config.toml
n_head = 4
n_kv_head = 4
activation = "gelu"
norm_place = "pre"
attn_scale = 0.0884
init_std_qkv = 0.0215
init_std_o = 0.00332
init_std_down = 0.00332
beta2 = 0.99
weight_decay = 0.05
batch_tokens = 32768
seq_len = 512
train_tokens = 496600000
Each number is 128 + 32 x the weight over its row's rms, rounded and kept within 0 to 255. Layers, rows and columns count from 0. Numbers have three digits each. The size before them is the row's rms in percent of the matrix's.

# layer 12 attention output, 256x512, rms 0.0537, rows 81-106, columns 0-255
101:144099126172124140134116224089186182110081133152105106101118137075122085135132143101166163129120122087134113150136121173133132088131093100064073137105092100126148110166119156106084069140143141133038116191152145116136132157104103109106091107074089061175117116138204159134142151140110144113100102129152097136104153098097150058107100123154069107113122121125114087077099148130077104150105099138129154104088114139158118070105137140105104083088169112081125130116128120160146105178165169137130169160109072143112147146134101084161116097167166146121083119066128132117123147172116100116157091146129112113180072121082065133145133105156082119083189102154120084166134086122161116110156150087179110142170160115178111119151089178113171132101115156141118116102161143136114146166149136
095:150041056165086140159118127161061142155133161153133083166120105129097099168131165120142129139158177139148093157131142177147115170144097087126131103127131161121074105218172171146135129091129136091100113193118172138086059161111127098108131118117162151130092143135174152172099085118089108145109161143133163058126122128059131094082135151061197106102168087130102041129143089070094106192165133146076130137079137152113128121159094140111109104175104127117115121137182101159113135170166122142137112144104125155110100126178134105151201126164191121130141103117104109137085126146134136117101155142174088146115127136092104142112161056121145156139137138140153201138142149144123075145095082075130146164121094156167088124120121136136100145118136119128108183131147135112117182117134146
096:135134087122158215159122123164129106108121156106108132137112116178070161173221105116161120093112136084157118139147141131180140128096106065116134166155130063172117130150092156155139162121144099111111199126136110130135142161130152149076106094108122160119241112112070061145098175164155123117138045074138145166106107112110128149186121129126136129070126063126115118117160092061151136151149103105121157142102133171138140137102163153078108150109148136087134202120119141142104113088141148145181131135119115078166143107152162126107140049127120079081186102160152096116116102187205071130108166126115127136117162107115142177146097188137116136112161105131154188075151123069160142126152120107100149165170117114132138141101169203083139147161128134094128149096191112169132086155117123
098:096155186140108110104128072138147140146145109124151137053167204155162135090091130153082103149099051186032109107118119100129160158206151152156180140143142156126146152113082105097080086215201141144145137083193061092107076106077168129090195129121066156127122090140087177139027080154080127164156115154113143103143138115111109131142115131115137077141078197183166162138066160097155104109129139111131129142117143132110138151137153107099128154137131138128132131124156183112150141132080146150123118129103178099172176170134164080138122148114142089091162114109144093099140106114119108110171118182144080144110146119106080154128101173139123137140115118142131121106145143102157166123144165108155114108137105103158127079132206121082119128152115102128115137145164100117107119092096160
091:141150148137128136121181127098119103166156155182213134185145161089191073099037179169119130155159123101114163086122078132117132187105140125117076152166147111057207128133111160085113079144127128115108084116166147123135138151125086117115187095079173132181083144168133094126098093175110148146130141082110097090111110132104117124186070099116060163166177170200104104104096135129079072131102122109126139120128128129135145096110132142100137095138127099098124098107146158152135159161150115144140174108127119117133158100095152148136157100107156133161165165133113093146142098121141092112093120098142124130111126122113097111125175134175147148147131104107136106141158134150140094124124120110123086134115142130179119152132138154127129116122108139109118132162139086139147120148120124
089:153180166153201132162137131057122123118096121092101158089154124083071096158125135128141187177199185122104148115137106180193104152118106118109095138123048075217134150154190134123131095130124066149118126147121114073178169129127100153128137101118176093120129146073156094140148121174158103150166145100138026138138140139063128141091080111111087169168147161154091177156153149086128087178108139090168086147136113150139140138173078126139124112135123132123116076099128087137170094141194133114079116084127091163139112116136149154135131137122094131178095156116116155145098127149142100142099083098143135121133091120152121121194133126139147161161126179110118190114115133159113132166058112092087150124127138140072090145139170115160132135100070066152130150134098174095117116096137099
072:197125125098171158102162167070120089116069120062104134105153102083133135106172073202156218083110099136125120159124126032173146095147097148122135120072091143127100146128057124135117169093083145181126166151080183130198176085128102094210133201140157162101145138086153138171097201123167109098100122148109124209142154125178145141154209112192152140149048133048136180139148171130202164175136130173110149081188116131131106123128152079118193139136102128091101176108155127138071069123142145136159147130165103130131118090120127178096140143124115115109115152134206142145141110150146125120098075095113136101144114143090150096134160113143141103152125162138152172135112092104102122163121112134123160127127129140075156167077137133127114109113177124144180135088087127146099098160136115
103:080102158110064125031171110163071168094152112088127116091133151208121110082112120092115098143138112194129133091140165130137101095122132164130217153159169152105161181103100094079181123158175127115131119085138118060127091109081202130185123090142080167124120124125133117088111084107151103147157068131127168067101117112194070167096149152123196132161122136164164124122157143118127095093146120157109140142131141163122116129124142162137134141136113115112141112161125118158129102152146129135134106114098135102162157127104149102171116150133093139140116125125119150123146126138118131155118090109167109126115162105208137155134117188100101150139129168098134120099151139122128128158114119116098128138134139085123139153137145152105149119126106103127127067125122146112138134116108106
089:086073142068086171162150134155085140158167169116132096114135127181180153119138167170092059148097190151149087152088148109149115094084174114139137125165149168078063134129095116135103126138032187115094083125160107147091110181175169142183092110090101164085140186177151140150067106149135129129123082135106116099130128163129105095127176136122154134115163107101123138107084096137162136183152123112143141108126134130130127133132168133133154120131131126169113110149122129149124137095157087145122173144128170085097122119104092163123117115136146136149147128119132105158134148118147173139130121111096116140114129121120138136107139092132135155109149127141132109135124112128159100153147132111131079115116134140132140127150127071128115155157158134126142121172133079121162127108115132
105:140078134159127138102120134139142122112143161103182119152172107162176197110089125102176175093160086074128117095075065164055100122170147151100155179127115107118155149099083139138160174126120187112147185121116169103186062084178129099156141193169093191195108139117115120097059091095096112103121146135161123141088152099158072142210182059192104174132137156106152161155167168200114139078109113101139154103118136163134093184139107112144151126114111102087172131106139141095094154167136151142114120094136145124151141111100118119122132105149102144122144131160130115075117110134168126142080102111145086111093155124123132163149131154140117137172131091131132157136150102136121116141091112135170137139161134112098126151138137155109160142138115091139139134180141106113090140121111124
116:186118078159103148121124144129059063078052134124030182228115087128013192120131095079219093108142096072103160117149089178121163044129114156070137085159097071194123106146054141133206170056098073187187202095071138160200172114145088110149106122134148211142163077070172163133162177103162141054052106117167145206124114153141188148125151127137112134122120085081131127177161165100083163084065149124148139120130123117118135107120146143130161133123134113168095114129124129110110122105103091135135131157103158145126103148128092139141111137126127137140103140118142144139107125146084158136165111128118115141150135119114157131113133113098147134118139102137111121172146129141122150131137128128174106100126162141128169099147084112137113122118127141135151154142166115131127147110123146
092:158111137139154195135136135128176134147128135125144123155118088134155112143080069085152162127097140100156150104107163184129137141105069062138107122102127068139149158108168116137108114123159115124144151124167131123109133139123146138076057172107092096110078109100131144118141084155106129124131144083118143104120092141099110109156168080177104085092142166109112100148143088142114139079161082135155165152101111175113100146099162138105096138109142137094140118161139141125153165161133154125134123152124133073099145102120140109164105120156112102116165128072123087122150171139217096171120108137125104160137147074115102180152108200163123110123218105123140092176155120144117100137149107115163041110179086090134112129171161129136147139114086140081150109122183113113060139148133148
079:118138128164187174137103080055131084133084131068097101150039090100121078158121076141140143141200110108105130158117109113148143185030068076145120182109120098177206135165128067139126136168130102103054122129114107095161160098136178153156161195097105091118108128112108118050130162158135136123124116146181087152184161149110144164152148130180084137124196111107187141176206163069159124182121164182121128128090137157117117126134131137148091114127150109165121174104189135154109142077117107124133131168153177096152140169129135125120093132096115134135129102117105142148088114143135078117144116097084092072128097118117136116156117158155103114149086125097125098139113136119192145150106158093150152138092162153105128142130166091112109142173169148115113134145087151131158103146133112
107:132134085114124156114116110129173131126153096118046128146101038153156099134108089174095118087122110078121140109130113124166171167120119084193098124179181116140139097093098115159085133131115126084101146146161157159134147165103123101048142099088140107119111093130085125088157090135121133143073156134087143124117146139201199114127128154078091080106188144090137088102033064157111119135092123157099120130119124101123059151079143108096124136120131126099140118177102149118144141165077140146125129152156115083109127125090142084134096115125127150115182142144131080083142115108163140143097142151127160130130118160044099148116107151170096083116181093114122098127107119135142130143149124118130113110183084105189126133127144120142128146128129152116133159135166114119084127184115164
085:034180117140120074164096115160078100080082055154156180088095081143140184121175164155107172169142070168070168081118095124121098148120071171099133206117110152152160153106080111112089113089138085125076118137215184139138143159111127169090128137103168126105144105133155141080197185144157190135142132141112128145120169216167154114126121205069172145126085118137071205094102199139184074120138123115132141096086140077095158138100142109106109153113075127140157127138159204083168117118093119136111086145135155094122124134108108105148170120112164111084150131146111125077114100084138131124107108147148120135093178159135097140118130127119115123116155150182179141154105168128148102138137138125082125119151098133166111111103114123128122098150119153139097141127165074115102144096117154
097:094130131083073129132143148130110157117125180080155103117170148110144169095156156116109124147095141144111113133142155102101126112204131094174147153143120166101148112092118181072076123122133161083132074070139108138099140189167119111183118144118126131089110146120134160178055088124136133168114095146133141080126132078096090166148127118162142131121087115094139125144142108155126180156108103127140111149085116124130161168119123116100087123139206141127139169155170137151158110117113146151133121068095137120125162197190174101157162082165166048096149118121091113102148140157096111116134166140122095129152132139126106138153118185134128073078146119158111142086130139121180145141139150106131088158164151134174105112148159127110140152141112128136089122093167135130124119084127110
093:111063165205149198181155122121144146143153103096121132121090109123110117169172087093085127132142170149119155100139207167157130192161171105128109069143141135172094186147114194131084146152195162086176077073081102089103121082087066127121075194115130110053144081137092093165118133120084132156136135128124183141103092134111111121116120112242075123102136099059183107212156066119106082168185116147166134116147114139157076157132098065123137113137158114105163116060112143132074091138185161142103119090167108126141150083064159123118126103176090124134147169142133105121153135147173098124087082077115182111122112132039129124187103143101137082133113108082123159142118101136088102113123126160098083134125111165139073167081096154143200195140128136140129096123112132146100132188129064
101:150147150082110135116121132105124123155189112103186107187138067139111117100119125133134138121081112114109136064141144115116101182199103150181128092125178146102158101073166133127106093119020103114084127118180171152111138173117177187109122139128143124109104108043165132142143129161180139157111123132143080119134094109079118098088155147128138109170109156153130140129090108118199112105137111156123122129138125163161154137144143174121111158134170156141119127146171105155144101089087126118160110164152108122142136115160121107112113091091126119118117126144103132187161094142145112142128104156091175105134087167164100075103138112191152131129155137176110090122162148149147138087126152125143146121134142153156131144112134142132097073085150138117125121098094176123109122143129165
086:130093129107119179127126162149179160163137077099111155159064129119131196106167133129160131194146192093170134159064173060135131047082099092089101086101201124126084146222096087121159129123056107140112121095142081136193171115168122123204132113084170144094128185181169100107125147122088139104143118190084162139183134128099109123118090169130159191094099108103123055168150168105106136124161144111130132160128133151093147100132146124118144109093087141150135104071091064114120142101142122115183135170119145134125091128153106172147143128106106112185098158102161110128158166086169126183133129083126137126149167177152161144105148154119108128139124094088164124101166121156133113128128081152126070137145112116088164139127103158145165118106075140109164113108168114119128138133147145
091:126225121172171143064088116086167209192145129085081135163178134104127082170105107136090124140142124142145110155180102071133148118126149086139118102134139106128150082152145112115163111165094058098106067137084111101134149153143117122144193138159168102182178134092172120152107121159192124103158148139169059146168129108091149153102122127159132180183128145083155131154187125129147167136067137085151105123121112130093118123100131126122133102112120123098123151132136119126137118126132124106147138129135104104121115132200138152140155144122125095141134122162134115129098111144162127148096130076130090096164138130128115113156132150145144094128129137105112137101103122151102130169102107093136126129160173160109127152116142143144112141105092107140138148110103143140118139129126112
096:149123143181175084129172198096116141131107144216213154182131152128125144133132154111165131117099125130224160124154145205067127142168126144101086112099112127085090106063188144117128089073162127118181113168134174127134116143130089101127071094159127161155152147076148108135180120090139145130118121097096108111102095121051067112136121090104134150116121109166100090130156132179097196094111132171127113069126129125126114099088112134121107135146158106157138086127145147137076139128137087147114135106105107126089138155085129099131157127153121174138129128118104139118087154144078119151134115129129123108153120166079136127124066085075140138110111161084179137155102110143145152130138118110165104120137138122160071153124127073155130168193119180144071066160107158180160127154130141
091:109127183146135094166093095059155127114105207127117111107117142125146119086084161095104131149087092131075113136123116150060096130106162202171133174114095172131075110142139107175150147162152149136149128134066090140109076036150156119122118171151099080143071084159150129082104082061070099143171119183183143148128142101154104085079086185122077071117141089112198153120186192089097163149127079091141143065111166078077125105052113097104124149152090142131195157142106227079169131176085121201113160121091149127133131172124083100135178131114170123085160114142128127061121107092092148121160147135200073144109177115133062166120099125059119129075126139151137124126103135071131143110172126131110126117153134083159140071116102133097175138160105120160081118137186056115150144083061172
094:111171130112118106091109096120096156121139078092066147149140091081099087157158132125090134149076077119131161133200103127124129081118154118147108073133166157153150071136067142148134084155054077153106191130115168185190152152140156152179146131157178131127132135089175146087134132120192142110153132125160106167168120101148189077043125148081168153103072110091126099094132158145133152115083120164103149142121116159163090166118121105125096126042135108098177150126137125101136096147060150112155119111181163084135160108114127033137124096155065187116136119123091143132131106120168106127126145136149133133102153164173153126106126110130077163144111101126090049125160155126123100135124159174102192106100124140136144169112104144142134134122153135079110085124040160088085150160133062
108:128165156211113083109177170123134147076051132113077160051116132120165156073103140120104148184116147175087117128133088090091137099166142170163154172077080155159100132110093147087171113180205109155140092093121121103140150098143095049137078169084131092123103053158111079144145131132197093123133159120115085137104182132158093160113179085235131117155137134071189184098086212177141078165129101099172146085112106133099121151138100089137110126144103122100169149105125166081135106164161181143119126115141109160143124108170106106110171139081104143069136113089140109082104129139152116101091102114126122120108171085099104172137120166162172082136136173133143150132101124114134155136104123136124103123155088141129131121124125133118196149114136071133129145115190094105124090120098119
095:175143112154093138097076124094156129121202057098118143164095147149130176127097097143151094127130136083146104096110125141115147133138122127100170110120167160111148136155107172099222106135147088177125152125138103086141101146154133171176180125155094110120135111118153115109089133149103090173125138198152140129150086088068064067094083133101168184164060144125168109186159193102050130139128151131111123091142122126131126141153109086127143096152143104138149114129157109147153147122156157137151100138166095193125119123114140136091151078107147159127114131115122084140167140147152115117095106083143146073108097139071068109196149105144142115133091094089131098104094126117120134130110160155196160152071122179142079160099137166123137149101167113139096118121120145120156089193130093
097:157123132146162122140090160116154143173135113123138146025146139157192124137125121173146149090132104093177111184152138165108106088113108126095151167074097076072147125108166141150110117154139178175142217185079114147145116116133107117118189136182078131138174128154109104109137184100146159103111147111105122137178155143166124101176097091093172107101075118123152190084112079209178129176131134141145106121148138119128138115090119149143093132157152070148129072172115168178138134110109111119074133098137145097115117081084167124127098172126130196193135108157076109117126155160092122143065077107161121159119090045139079117110098128101112155126126120074154028162072152164109149143111116159102140107089145105147118159124100094178128109104110142174098139146117123071164128125136114